Part of a small language model's weights.
Architecture: RMSNorm before each block, rotary positions, biases on query, key and value, untied embeddings.
Each number is 128 + 24 x the weight over the matrix's rms, rounded and kept within 0 to 255. Layers, rows and columns count from 0.

# layer 2 MLP up, 320x128, rms 0.253, rows 101-135, columns 64-127
[[107 173 112 106 116 123 122 127 114 108  96 102 159 107 168 125 103 118 149 152  95 132 121 187 113  92  94 135 124 151 118 109 125 104  85 104 151 174 155 158 128 124 114 140 147 112 137 111 114 109 116 103 139 179 111 155 159 127 112 112 116  92  97 136]
 [193  66 138 108 137 106 132 128 117 152 120 105 172 115 113 133 137 160 163 122 156 119 124 120 110 146 107 109  83 111 137 193  85 135 156 143 179  67 126  98 113 131  82 130 162 149 132 143 202 174 146 124 125 181 148 161 167 148 126 114 140 113 166 147]
 [163 124 109 154 130 149 132  69 108 126 135 133 181 135 133 123 132 169 178 120 111  94 151 118 151 110 127 127 109 133 108 108 111 137 177 158 131 111 120 112 123 124  95 142 123 142 149 148 115 136  97 134 127 141 103 133 166 132  78 109 153 142 138 112]
 [136 131 158 145 105 127 103 104 150 147 137 132 127  83 135 108 142 111 116 151 169 101  92 125 151 148 125 108 106 131 149 118 100 111 159 105  78 125 122 105 146 116 134 168 106 146 174 143 134 112 118  94 106 144 104 108  97 106 147  97  89 106 101 149]
 [ 93 161 113 148 145 137 172 131 125 120 113 110 102 143  96 103 152 108 142 144 150 135 141 143 121 102 147 133 158  93 141 127 139 133 158 103 143 162 117 147 107 136 175 149 103 150 153 118 112 126 113 105 142  79 167 133 111 104 158 151  91 165 108 149]
 [114 110 152 117 120  92 146 130 100 131 147 131 128  70 162 108  97  64 133 137 191 135 128  97 150 117 133 167 135  96  93 153 112 105 119 105 129 122 153 161 129 154 113 119 159 137 125 137 169 128 146 113 134 157 147  91 133 130 160 144 107 133 126 148]
 [149 143 146 122 130  96 171  91 164 123 170 140 127 110 131 147 111 148 165 120 129 101 119 112 122 149 138  78 129 120 103 120 141 113 156 154 100 114 146 117 112 124 116 151  90 173 104  85 127 134 130 123 157 139 113 114 149  99 126 153 154 141 114 138]
 [164 118 143 106 186 126 118 147 139 110 136  86  98 115 112 207  89 139  75 130  70 132 167 149  77 135 163  97  89 133 126  98 123  84  70 140  75 162 122 126 168  79 132  92 125 135 153 114 156 171 124 157 135  94 126 125 127 125 153 106 130 134 125 123]
 [143 129 116 117  98  95 106 126 150 136 126 165 159 133 144 140 131 119 136 140 115 128 118 115 129 131 120  82 137 110 125 149 100  92 127 110 142 128  92 129  66 132 152 104 119 116 139 122 123 116 136 140 139 136 107 161 106 120 110 158 145  96 159 133]
 [118 141 123 111 135  89 109 140 133 137 133 153 130  66  90 153 171 137 134 140 132 119  97 132 160 146 130 126 191  98 115 129 137  98 142 140  93 131 102 162  91 149 136 138  99 114 108 139  64 138 106  84 116 120 116 124 140 120 121  60  96 140 142 136]
 [ 94 145 161 136 122 183 106 137 115  45 129 140 128  85 137 136 172 152 128 153 147 156 122 124 105 135 187 142 180 112  90 150 121 133 123 139 150 155 136 114 150 169 110 153 120 163 119 129 108 158 151 111 123 105 105 157 181 122  93 160 156 128 118 126]
 [139 115 115 136 118 147 159  92 128 125 180 110 116 106  92  91 113 128 132 104 127 128 133 155 128 111 136 121 114 104 110 101 164 103 132 137 124 111 155 127  77 144 155 102  99 143 124  90 162 118 137 138 102 108 127 153 111 107 135 156 146 126 165 105]
 [130 160  97  92 129 150 113 112 104 142 131 107 171 125 120 158 140 142 119 116 115 146 133 111 162 113 156 140 120 122 130 119 124 117 145 144  91 125 165 132 137 131 134 161 120 125 126 151 138 154 110 162 130 132 127 165  77 137 112 142 129 124  92 148]
 [123 125 134 136 150 127 159 102 129 111 142 146 136 142 158 128 176 120  88 120 131 137 165 171 126 104 136 126  77 159 158 121 137 147 133 145  84 128 133 109 171 112 191 118 114 107 109 153 148 114 125 141  96 110 162 158 110 122 123 159 144 126 127 130]
 [169 137 122 147 136 149  97 116 129 152 129 107 125  89 151 128 103 158 159 141 127 168 121 144  78 145 130 154 165 107 107 154 117 108 163 155 130 127  99 150 124 114 157 147  81 134 119 124 142 134 140 158 155 134 148 132 148 136 171 122 131 130 144 174]
 [ 97 103 123 167 147 146  70 153 174 113 148 109 151 159 137 166 220  87 172 154  94 147  98 158 115 152 114 121 107 147 162 107 134 124 136 123  52 124 149 159 101 161  92 127 129 131  93 134 140 122 116 136 122 151  90 148 107  98  85 116 140 152 103 121]
 [ 77  92  60 113 160  41 130 174 109 153 102 133 125  95 136 154 166 136 120 143 143 119 126 143  96 146 133 123  92 126 120 159  93 111 146 113 125 129 139 160  84 157 171 108 192 142 160 116 108 122 138  95 173 129 138 136  89 112 113 112 124 121 106 104]
 [135 134  94 144 130 133 146 132  94 157 107 170 115 134 168 134 132  63 126 102 116 134  71  81 115 132 135 179 106 116 151 134 149 133 101 117  98 108 176 122 105 125  89 142 163 178 138 154 148 120 166  65 104 133 162 187 160 159 120 176 145 153 149 186]
 [147 132 145  95  94 124 143 141 172 154 133 129 116 115 113 140 121 170 149 137 150 131 109  80 149 109 105 108 140 116  94 155 162  88 106 140 161 120 136 103 156 110 136 104 118 110 121 102 106 118 131 165  90  86 140 118 187 147  41 166 120 106 108  84]
 [130 153 119 110 160 152 157  96 164  69 142 129 108 119 123 142 168 121 135 142 123 180 153 135 144 136 108 124 112  58 138  88 133  89 149  98 134  99  99 121 141 135 105 145  95 167  85 108 161 141 132 121 135 149 143 146 138 126 115 129 135 163 127 162]
 [129 136 155 114 105 136 172 118 120  83 101 134 155 161 100 177 162 114 134 132 101 123 102 109 151 134 143  99 150 162 125 147  88 157 129 172 132 135 123 115 145 119 125 111 111 106 130 100 142 119 135 142 127 125 109 156 155 157 105 136 131 137 156 109]
 [168  97 142 105 121 117 170 121  95 165  84 142 110 106 124 142 147 125 155  88 128 134 153 121 159 125  89 145 139 148  86 105 123  98 126  95 149 166 105 125 135 110 113  98 170 117 160  76 196 179 168 114  76 198 112 151 150 111 140 155 167 118 136 123]
 [123 151 150 135 171  77 114  80 118 109 110 102 125  71 128 160 118 150 164 132 115 133 112 107 112 164 124 128 126 110 108 143 110 177 132 131 141 152 109 151 122 138  88 176 114 119 140 153 119  63 114  95 135 148 170 124 155 106 144 125 132 144 129 133]
 [ 96 147 139 149 111 107 115 142 133 113 102 126 146 149 179 106 157 123 138 155 142 124 119 114 129 151 129 110 130 114 136 148 155 132 142 126 100 130 125 125 109 163 157 129 104 126 122 128 117 160  87 135 107 150 112 115 126 136  81 125  91 121 106 101]
 [185  92 115 126 162 156 109 121 103 137 165 133 118 124 110 120 121 159 125 107 120 149 125 152 147  99 135 160 191 154 144 134 191 150 132 164 138  76 124 156 134 124 171 141 133 158 123 170 133 140 153 132 138  94 119 140 145 163 171 110 138 178 145 121]
 [115 119 131 124 117 153 125 136 164 161 117 171 146 158  77 180 176 104 131 123  81 164 143 128 132 117  83 116 129  78 129 114 120 166  80 166  75 156 141 143 134 182 121 129 151  97 198 149 141 155 147 122 107 116 140 135 136 112 140 105 146 119 177 159]
 [122 143 132 117  91 151 125 160 145 112 127  96 161 163 107 112 117 135 111 155 137 127 134 144 116 133 135  97 103 118 105 104 137 116 134 166 141 119 139 151 142 116 145 107 109 128 109 125 111 120 109 116 170  98 128  85 136 141 117 130 144 138 141 128]
 [107 120 119 124 145 116 144 181  90 107 125  92 146 114 133 137 137 147 116 135 110 115 144 116 112 141 100 144 100 105 160 141 119 141 163 153 140 129 121 138 131 123 165 146  94 160 153 144  61  69 182  98 120 133 122 142 112 126 150 145 153 113 115  96]
 [ 81 188  98 145 126 113 125 132 136 130 139 115 111 109 114 166 142 147  97 120 128 105 141 118  94 149 146 149 115 182 120 140 117 143 119 112 114 171 101 130  95 113 129 120 158  97 110 122 104 148 100 118 176 162 154 138 136 136 111 108 140 116 122 133]
 [115 143 140 106 114 109 103 157 127 132 140 137 135 148 135 139 125 150  87 121 120 121 156 126 136 119 134 115 155 154 127 113 122  96 164  97 138 115 123 132 110 153 106 135 109 137 144 132 109 158 142 132 113 138 139 142 152 127 154 128 138 115  92 112]
 [127  74 132 133  91 105 173 105 138 132 125 198  89 139 148 170  96 145 125 151 116 109 171 153 162 108 123  58 102 163 138 105 108 133 128 115 126 159 183 156 109 169 113 113 144 121 118 106 127 157 153 114 129 111 166 120 121 116 129 106 132  92 172  92]
 [138 141 134  99 111  93 112 168 113 144 133 158  89 118 161 102 110 129  77 155 108 121 114 120  83  87 157 157 119 128 116 109 113 158 101 143  99  71 103 165 126 121 113 100 183 126 156 121 104  93 165 140 149 104  98 153 139 130 132 136  82 105 153 112]
 [156 120 116 163 109 109  97 111 126 126 121 122 115  69 106 181 174 147 126 151 135 125 137  99 143 145 161 162 111 136 151 150 151 117 104 149 129 103  74 121  99 154 103 131 173 152 126 121  99 161 116 164 135 122 142 115 158 124 102 182 167  88 121  91]
 [101 124 124 102 161 127 166 120 114 134 143 113 127 112 157 176 156 134 137 144 150 120 156 131 122 107 116 170 133 157  82 108 152 141 110 135 135  80 125 144 107 117  67 121  80 141 123 147 169 117 193 147 135 135 110 112 157 150 126 139 107 120 137 169]
 [112 132  95  98 119 137  93 125 104 117 160 128 104 100 123 124 134 137 106 118 118 125 157 125 113 157 137 104 142 144 130 182 106 111  89 130  71 121 112 133 174 131 142  94 128  98 121  97 155 122 170 137  86 122 154 174  96 139 117 156 105 110 122 158]]
# layer 2 MLP down (transposed), 320x128, rms 0.257, rows 101-135, columns 64-127
[[104 165 112 142 148 114 112 147 138 112  85 120 150 121 156 160 132 114 114 118 139  93 152 154 145 124 130 127 178 113 160 122 121 137 115 124 154 149 114 138 155 128 155 126 143 111 102 135 130 159 146 116 127 113 129 120 139 145 146 139 133 105 115 113]
 [137 111 133 145 112 129 110  98 138 101  95 113 122 101 144 161 134 144 161 134 119 135 100 142 119 115 134 151  94 179 128  98 154  89 155 161 131  93 139 111 115 135 102 162 114 105 123 134 158 129 137 100 106 182 101 132  89 110 152 160 166  88 150 152]
 [193 175 117 123 153 113 132  81  97 111 127 114 156 145 124 126 153 187 139 127 102 118 124 156 157  84 142 146 143 125 116 123 144 105 158 147 159 114 129 155 144 146  92 136 132 179 143 136 129  97 150 124 131 136 145 106  92 166  89  87 148 148 127 130]
 [133 106  99  98 139 133 112 115 128 143 144 114 159 127 147 138 153 119 136 129 128 162 153 140 122 118 154 122 139 146  77 169 167 145 170 103 133 139 106 111 121 158 115 153 113 182  95 124 122 142 125 125 101 132 114 150  93 154 157 126 175 124 126 158]
 [191 131 142 119 150 137 126 145  89 120 111 132 137 138 116 125 125 142 123 189 132 135  83 158 133 112 146 133 119 130 147 110 146 175 116 151 123 109 137 149 165 130 131  97  96 104 136 122 151 111 137 131 100 132 133 108 117 118 125 170 161 144 143 114]
 [147 117 161 161 155  98 129 109 106 124 131 133 100  93 110 138 118 110 149 136 163 147 103 108 127 176 123 156 148 104 125 134 135 104 113 106 126 146 169 145  96 146 103 129 130 146 140 148 159  99  86 102 151 150 140  93 144  97 141 122 115 116 117 163]
 [114 135 137 103 133 152 156 124 129 121 138 135 137 150 100 127 144 114 117 128 157 132 116 134 128  66 106 115 122 138 155 126 134 125 137 135 116 169 152 134 116 130 140 174 150 136  99 142  97 140  97  88 188 118 130 135 100 150 140 127 124 124 155 135]
 [133 106 124 206 114 114 132 109 107 130 111 116 164 125  97  84 117 160  92 111 130 184 161 144 151  81 159 113 119 207 127  88 159 165 159 113 110 125 107 174 169 107 115 153 136 121 159 159 133 140 120 146 137 114 126  70 189 159 186 141 108 115  96 134]
 [130 129 130 117 153 125 144  99 121 101 136 124 114 141 143 143 135 100 132 134 122 167 112 128 142 116 128 121 110 102  89 137 136 147 103 140 127 150 145 104  99 123 115  96 164 117 118 127 166 137 136 126 135 139 133 160  83 106 107 119 139 141 119 148]
 [ 79 140 177 137 109 154  52 107 138 173 101 104 152 100 103 128 170 119 109 161 170  94 149 142 158 138 137 153 130 122 132 128 107 128 154 116 134 186 113 140 124 117 125  87 116 168 114 170 128 119  75  93 138 142  90 138 130 113 145 131 111 106  97 137]
 [120 122 148 110 127 142 142 165 119 105 148 120 116 140 148 130 123 119 102 113 103 155 107 110 133 146 145 127 119 123 117 126 117 111  97 110 151 155 111  87 114 142  80 121 132 150 135 126 119 146  97 115  88 152 148 138 169 118 130 110 110 123 141 167]
 [119 165 126 129 137 104  83 145 110 123 121 143 110  83 132 155 125 108  75 149 117 113 128 131 147 143 102 151 119 144 132 134 133 130 120  91 150 130 107 119 156  92 117 159 120 118 145 186  91 142 124 134 151 150 128 129 139 137 118  78 143 162 103 176]
 [141 152 149 122 121 102 129 158 136 109 128 151 100 181 159 143 156 135 161 155 164 124 155 141 107 125 142 123 136 138 104 150 158 157 119 117 128 169  90 120 111 102 133 103 127 106 114 111 113 120 138 132 123 142 148 120 149 116 103 141 137 119 148 117]
 [164 133 119 148 142 137 109 103 180 115 115 143 135 151 158 118 177 149 114  84 102 108 122 107 139 118 117 111 131  98 165 132  80 115 144 121 115 149 169  91 162 131 163 141 135 105  95 104 145 146 129 160 121 124 133 128 124 123 137 134 128 112  92 100]
 [154 149 126 143 104 110 121  83 143 129 136 122 125 123 128 155 146 175  91 160 131 104 197 119 107 172 112 119 135 160 130 170 124 113 124 117 119 124  68 112 150 117 120 141 156 135 141 171 113 140 114 149 160 159 118 126 124 161 128 137 106 117 121 123]
 [114 104 124 118  86 115 174 181  79 124 154 134 130 138 108  95 149 119 166 112 125 123 135  94 111  99 168 117 108 124 137 146 134 129 151 146 164 128 113 144 160  66 114 112 112 146 130 125 132 127 130 158 145 165 154 145 107 193 114 113 174 197 115  66]
 [111 169 152 180 128 118 149 120 163  93 119 116 181 115  87 119 163 142 142 118 122 115 115 125 148 121 124 146 108 171 160 122 118 113 132 124 110 129  91 127  86 128 140 113 111 128 152 145 144 161 117 140 138 136 141 157 119  72 101 158 136  96 143 114]
 [113 145 137 122 138 121 128 139 119 119 134 124 145 123 123 150 149 138 178 166 126 137 156 109 158 102 185 144 191 132 115 115 118 168 147 135 104 117 139 117 141 146 122 140 107  86 118 181 162 196 134 155 115 146 114 155 111 113 157  95 133 129 131 111]
 [138 155 119 126 117 136 155 158 149 141 105 134 150 171 118 130 157 114 104 152 100 146 101 121 122 141 152 132 121 148 129 156 156 106  88 124 107 152 117  53 110 129  94 195 132 178 106 100  94 173 148 110  92 121 164 127 120 149 158 163 145 141 119 154]
 [124  92 147 128  88 126  99 135 111 163 133 102 109 114 135  78 105 164 121 128  86  99  99 123  74 122 166 139 135 148 140 146 144 140 100 129 123 128 137 112 119 109 157 132 121 107 134 153 130 143 127 152 157 116  94 100 106 149 102 182 153 140 130 146]
 [144  90 112 146 157 126 154 155 135 107 181 171 175 119 120 132 111 149 149 111 161 148 100 168  95 126 148 147 198 158 120 123  67 104 143 142 151 139 142 132 144 128 100 148 124 128 133 144 147 134 102 143 140 143  77 127 157 117 111 141 113  91  84  94]
 [150 110 117 101 137 107 128 153  69 177  68 130  86 119 158 128 140 171 156 141 114  55 109 142 170 175 124 127 159 146  99 115 136 101  88 129 135 136 140 152  95 132  96 145 146 176 148 116 229 160 143  93 131 120 113 172 156 148 164 137 167 121 133  92]
 [119 147 154 127 152 114 159  83 120 120 119 135 150 117 140 106 131 125 116 161 159 148 127 112 118 151 134 122  92 123 129 122 113 144 118 130 149 129 167 176 124 128  87 132 102 123 116 146 127  97  80 136 161 110 110 116 169  87 134 130 120 175 122 143]
 [151 145 104 139 141 183 146 126 127 160 128 114 130 126 185 101 115 119 142 152 121 142 150 101 122 172 146 125 142 130 123 107 164  94 143 165 158 118 147 157 133 110 154 151 126 135 139  97 153 138 160 186  93  81 130 112 123 116 164 144 156 115  98 123]
 [109  97 109 151 138 102  97 120 170 159 102 156 135 164 124  88 101 125 112 118 143 131 144 136 129 108 146 143 216  97 120 127 183 178 112 161 141 132 117 125  82 111 106 140 133 104  85 156 122 107 145 131 139 116 161 132 141 127 145 152 158 123 117 177]
 [119 128 161 106 112 170  96 140 114 179 105 210 114 133 111 136 145 113 136 163 111 122 130 101 172 127 139 129 128 137 152 113 110  58  73 140 135 134 115 141 142 146 127 111 132 111 134 122 117 172  83 141 127 126 138 120 118 109 143 116 130 100 210 135]
 [107 126 142 128 143 142 141 137 122 177 106 121 158 114 160 126 109 109 140 123 123 122 128 157 173 138 159 111  87  95 108 120 169 109 143 124 136 144 137 157 118 124 132 120 116 119 163 101 131 164 104 140 132 139 112 131 172 112 136 136 129 126 127 102]
 [159 141 119 118 158 101 101 150 157 145 128 142 146 112 187 118 151 118 119  93 172  81 108 120 171 128 159  90  87 140 122 116 136  99 143 101 139 129 118 110 105 149 157 114 105  90 119 117 125  83 116 127 113 143 122 138  94 107 138 145 130  79 115 149]
 [124 159 133 142 113 133 145 163 134  76 100  82 145 105 185 198 158 126 148 112 154 127 154 111 128 119 167  82 130  76 146 155 136 107  92 166 114 122  94 152 138  77 165 103 114 136 124 143  84 127 117 141 153 196 180 157 151 136 146 111 131 136 145 128]
 [119 160 148 120 120 129 103 162 116  98 143 121 116 174 119 146 130 140 126 116  95 126 152 112 141 162 134 140 137 116 143 114 146 134 166 112  91 112 119 106 123 169 122  99 109 153 111 131 107 132 116 100 104 144 137 121 102 117 152 149 109 131 117 128]
 [124  97 126 117 138  94 129 140 133 114 139 109 147  87 197 147 122 118 123  81  93 165 133 139 154 145  82 137 173 132 126 107  74  90 100 127 126 125 107 108 175 129 131 138 124 175 110 124 124 129 125 159 111 145 121 171 205 128 120 126 134 108 125 137]
 [129 140 145 105  97 104  92 167 108 122  90 124 133 110 101 105 113 125 116 107 103 116 121 106 108 181 118 121 117 129 127 126 134 161 157 138 134 111 143 124 113 144 126 151 146 120 140 137 170 154 140 154 152  92 157 134 157 146 143 194 112 115 175 133]
 [176 155 124 107 147 117  78  79 136  74 138 120 159 130  67 132 144 171 146 146 105 118 148 140 122 111 130 126 154 163 150  95 150 145 135 135 151 145 108 134  94 101 138 154 179 117 135 120 136 123 124 135 119 144 108 123 115 197 150 143 164 148 113  88]
 [141 141 158 125 166 124 128 112 133 120 101 100 148  90 137  99 135 124 122 102  98 130 134  97 132 135 130 154 144 163 174 135 143  89 152 115 150 172  93  92 143 102 133 192 134 158 126  99 126 169 131  94 118 170 100 162 155 144 132 146 172 145 123 137]
 [134 151 128 110 110 106 117 152 125 121 128 124 119  76 134 133 120 150 131 117 138 140 172 129 146 161 126 111 132 133 122 157 117 129 120 135  92 184 127 112 125 138 156  56 116 148 112 122 139 155 115 126 119  97 127 147 126 149 145 129  98  92 123 141]]
# layer 2 MLP gate, 320x128, rms 0.255, rows 102-136, columns 64-127
[[149 121 123 115  66 147 110 126 146 120  94 103 127 113 135 148 139 187 103 143 109  80 110 109 125 102 113 139 139 156 155 148 141 157 157 145 168 128 109  84 108 138 107 108 131 100 141 129 117 181 125 124 125 138 113 123 161 112 120 125 124 160 145 128]
 [149 169 130 108 144 141 170 118 100 125 139 111 201 119 170 151 148 131 166 116 126 154 124 120 156  99 123 121 126 147 128  87 143 119 168 144 132 123 135 115 133 147 134 124 114 178  95 130 139 146  97 108 116 139 134 119  88 180  67 136 125 159 158  87]
 [113 167 109 173  90 140 138 102 131 132 117 163 119 133 107 162 114 134 103 148 127 107  98 117 113 155 131 144 115 135 109 128 163 141 125 108 131 164 126  99 160 136 134 117 131 114 157 107  75 112 145  92 145  95 109 104 150 115 151  98 111 126 161 108]
 [110 168 126 106 147 185 144 123 134 128 110 125 115 152 104 113 144 121 131 135 151 125 106 140 114 118 158 140 110 124 181 116 133 134 162 107 159 172 109 154  93 162 205 154 106 139 135 109  76 128 132 117 138 101 149 138 103 116 151 159  96 128  82 116]
 [159  92 129  67 136 130 148 139 110 128 165 115 118 123 129 124 109 133 143  86 131 104 146 159 168 102 153 134 126 130 139 149 118 162 152 163 140 103 105 124 160 141 122 123 124 118 122 135 169 143 156 115 127 127 146 131 138 138 110 123 108 127 106 122]
 [130 112 126 116 140 102 164 121 157 134 127 142 127 156 151 128 100 145 146 131 129 115 109 129 112 144 141 117 145 105 132 150 133 107 108 128  85 125 140  89 114 123 118 139 113 144 113 100 138 155 113 124 130 117  87  96 128 127 104 118 118 173 136 102]
 [127 117 121 174 112 136 116 163 105 132 117 177 117 126 111 156 113 127  72  98  96 133 200 170 125  95 144 101  77 125 152 121 132 102  59 134  91 163 103 135 158 100 132  64 167  52 155 117 121 150 144 169  89  89 127 161 166 146 171 114  97 114 145 121]
 [118 160 156 130 190 133 158 126 117 138 130 114 166 120 120 120 126  91 114 135 114  97 121 140 134 138 146 158  87 133 129 110 140 129 149 109 129 128 146 122 144 144 119 128 137 169 147 131 117 155 129 136 146 141 135 114 133 145 147 134 138 140 122 152]
 [156 139  74 158 142 129 128 126 130 112 129 143  96 130 150 131 124 129 136 101 129 111 156 113  90 135 148  89 111  98  89 105 101 139 111 144 159 148 126 118 153 156 104 117 156 121 142 141 123 158 115 149 161 160 116  96  73 144 114 153 115 144 100 141]
 [123 117 123  90 137 121 146 124 101  77 112 119 129 136 197 108 124 162  91  90 112 104 122 118 130 132 142 123 125 175 147 114 116 138 101 134 153 182 163 139 117 146 139 142 149 122 123 119 155 162 135 136 136 130 182 109 147 158 143  91 148 126 164 144]
 [113 148 107 110 106 162 138 148 164 155  79 118 118  99 134 173 146 123  79 129 128 154 125 130 105 136 147 148 186 147 118 120 141 112 128  73 135 126 111 122 147 124 108 120 163 114 121 155 111 151 156 136 128  96 144  66 151 156 132 133 143 120  91 114]
 [117 141  96  81 133 133 128 123 129 146 120  97 144 105 169 132 169 161 117 102 140 126 118 105 116 126 150 152 172 102 131 130 137 105 148 123 133 120 130 104  97 148 126 142  78 111 135 155 147 121 143 133 129 134 139 140 114 140 105 135 120 161  94 164]
 [102 110 140 118 127 111 106 139 174 125 146 167 100 152 128 139 125 116  80  51 140 129 128 115 132  98 248 168 103 107 120  91 118  87 145 137 100 128 135 122 173  91 154 131 142 118 130  81 139 172 103 106 124 162 182 157 121 131 127  93  92 116 103 103]
 [140 157 110 140 176 124 131 131  86 149 120  90 143  89 110 161  84  98 148 125 131 103 119 129  74 114 125 145 127 151 126  96 110  90 166 137 126 162 119 126 123  91 136 146  93 125 185 162 127 133 141 153 150 122 130 124 115 125 180 132 146 131 121 146]
 [ 98 135 181 124 141 109 111 121 189 189 106  99 122 136  78 102 141  99 188 134 139  82  80  69 136 120 133 154 136 166 117 149 149 103 176 113  93 139 125  89 118 184 119  99 179 105 111 140 113 154 173 136 125 145 115 165 108 157 104 146 126 148  70 124]
 [128  89 118 100 117 137 124 152 128 129  77 141 117 137 150 147 113 156 152 144 140  88 140  96 135 128 103  87 152 127 131 139 111 135 107 108 137 138 151 161 189 142 130 133 143 112 125 114 105 149 138 111 110 100 137  98 147 135 144 103 142 139 138 108]
 [145 133 162 143 119 168 121 119 171  91 142 125 104 159 131 107 123 138 136 104 145 120  84  98 121 139 146 121 134 111 164 139 135 150  64 118 165 127  96 117 155 108 102 129 168 147 118  97  80 113 131 122 112  77 144 112 193 167 100 181 145 118 133 179]
 [137 108 157 137 181  91 147 153 127  91 127 147  95 113 173 118 113 107 112 101  94  83 162 149 150 101 173 114 112 126 119 122 125 100 154 126 132  88 171 121 115 100 109 109 157 164 149 101 103 120  99 107 125 181 156 176 108 117 141  68 144 130 124 144]
 [143 100 119 158 121 109 100 130 133 164 100 107 118 111 109 174 129 103 135 129 143 125  69 132 100 161 110  98 166 131 129 117 122 155 114 185 153 144 162 142 130 115 162  88 134 126 124 109 121 130 130 120 134 128 147 179 142 131 130 159 120 120 130 103]
 [123 142 118 131 174 127 146 105 132 134 158 180 151 173  92 153 114 119 167  89 133 128 170 175 127 112 166 153 125 162 104  94 104 117 108 138 132 132 131 133 139 128  96 126 128 140 151 131 110 123 141 136 128 129 141 119 125 149 114 131 142  98 107 126]
 [110 127 126 115 158  77 113 113 122 150  83 159 123 126 123 139 143 140 143 150 133 101  94 134 156 143 127 149 154 135 138 120 120 159 105 140 126 131  91 119 101 119 138 145 112 152 103 130 175  79 141 112 144 116 124 147 126 126 146 129 148 134 110 112]
 [132  95 128 141 162 125  87 136 164 146 122 125 104 135 149 137 157 172 188 117 103 106 164 145 114 136 142 142  97 126 117 167 130 137 129  96 152 134 114 106 129 115 112 167 149 132 132 140 154 141 127 153 144 164 143 126 153  75 122  97 134 158 108 129]
 [152 107 128 141 137 130 109 111 114 103 102 134 115 142 142 120  81 126 173 114 116 143  90 145  93 120 138 169 180 127  90 132 124 134 100  89 187 126 157 166 144 104  53 152 120 126 143 131 215 152 154 125 127 149 169 151 118 124 134 134 116 139 130 138]
 [115 118 114 131  86 125  74 134 129  97 114 138 107 152 179  79 100 134 145  98 140 121 139 121 115 139 122 112 179 142 117 110 178 147 110 159 164 150  97 134  83 155 144 151 120 130 128 106 145 116 125  90 172  99 131  94 158 180 161 148 155 157 163 164]
 [150  90 101 144 118 140 124 120 115 126 134 160 151 128  81 145 112 137 131 109 159 121  99 115  99 159 127 129 122 121 115 122 171 135 100 154 124 140 117 114 122 145 138 118 135 133 111 124 127 156 146 133 138 125 143 122 139 137  90 172 163  95 148 120]
 [147 129 169 117  93  75 170 116 122 111 121 132 122 108 171 139 146 112 112 149 117 128 103 105 132 112 118 133 124 146 126 130 104 160 122 164  70 132 135  90 132 128 134 141 135 118 129 133 155 119 127 127 115 157 170 157 133 133 107 112 155 135 141 125]
 [ 72 136 139 100  98 147 118 100 128  94 126 129 106 133 124 126  91 123 121 125 125 146 105 114  77 125 122 154 135 141 105 145 106  94  91 119  84 127 121  97 150 139 129 108 150 131 116 108 101 117  91 135 140 143 135 114 176 132 140 114 104 204 166 119]
 [106 128 117 134 112 124  99 149  93 164 131 156 117 144  91  94 134 133  80 158  87 139  62 138 150 108 106 162 148 131 147 137 123  95 110 119 140 140 157 124 157 172 110  63 133 137 119 103 150 143 154 113  86  98  72 125 112 155 112 168 116 145 113 129]
 [128  91 105 147 122 133 119 129 135 120 102 127 143  88  88 135 109 115 131 141 119 110 106 140 165 133 120 102 129 142 157 141 136 152  74 170 115 163 122 157 137 108 143 137 123  87 108 107 138 120  94 120 118 124 115 159 133 133 126  68 165  97 107 104]
 [118 201 117 130 170 135  93 127 124 106 149 132 151 130 167 104 173  81 140 108 201 150 155  81 118 167 183 178 145 132 121 121 110 149  91 132 114 103 130  84 134 109 146 125 111 152 155 145 128 115 147 173 117 126 134 126 159 159  60 177  75 141  86 134]
 [157 126 129 127 148 195 152 117 132  98  61 115 144 152 131 162 139 163 131 117 124 122 143 147 176 156  79 101 107 121 149 127 157  78 139 127 143 213 153 130 133 110 154 142 116 149 123 127 147 163 120 154  91 209 117 120 108 146 130 134 180 101  75 168]
 [136 145  86 102 134 112 125 156 151 100 101 172 156 173 125 129 119 152 114 108 113 109 123 163 163 128 110  63 157 119 116 150 127 145 145 142 116 104 131 133 133 135 126 128 138 138 136 100 142 136  72 111 113 139  62 133 148 145 144  73 147 144 173  86]
 [131 134 148 141 138 129 150 100 112 111 114 139 103 145 157  95 119 124 104  88 138 125 114 132 118 142 159 102 123 136 138 128 136 132 177 162 113 169 163 114 141 144 131 140 122 132 137  94 106 121  78 116 129 139 141 144 136 143 143 122 126 135 162 149]
 [161 159 196 134 109 128 165 124 162  98 104 107 116 170 132 119 147 146 109 139 156 116 110 178 138 104 111 147 123  88 127  93 132 121 131 136 172 141 119 111 128 126 126 141 120 131 135 125  97 141 129 139 135 119 109  99 160 107 153  95 174 167 122  99]
 [ 81 142 158 122 149 109 157 183 162 149 127 150 121 187 146  59 106 123  88 125 119 130 116 138 134 166 124  99 177 118 127 111 119  91 130 147 167  88 155 123 100 117 109 160 138 155 144 133 144  68 134 133 150 113 151 142 133  83 147 137 100  83 122 126]]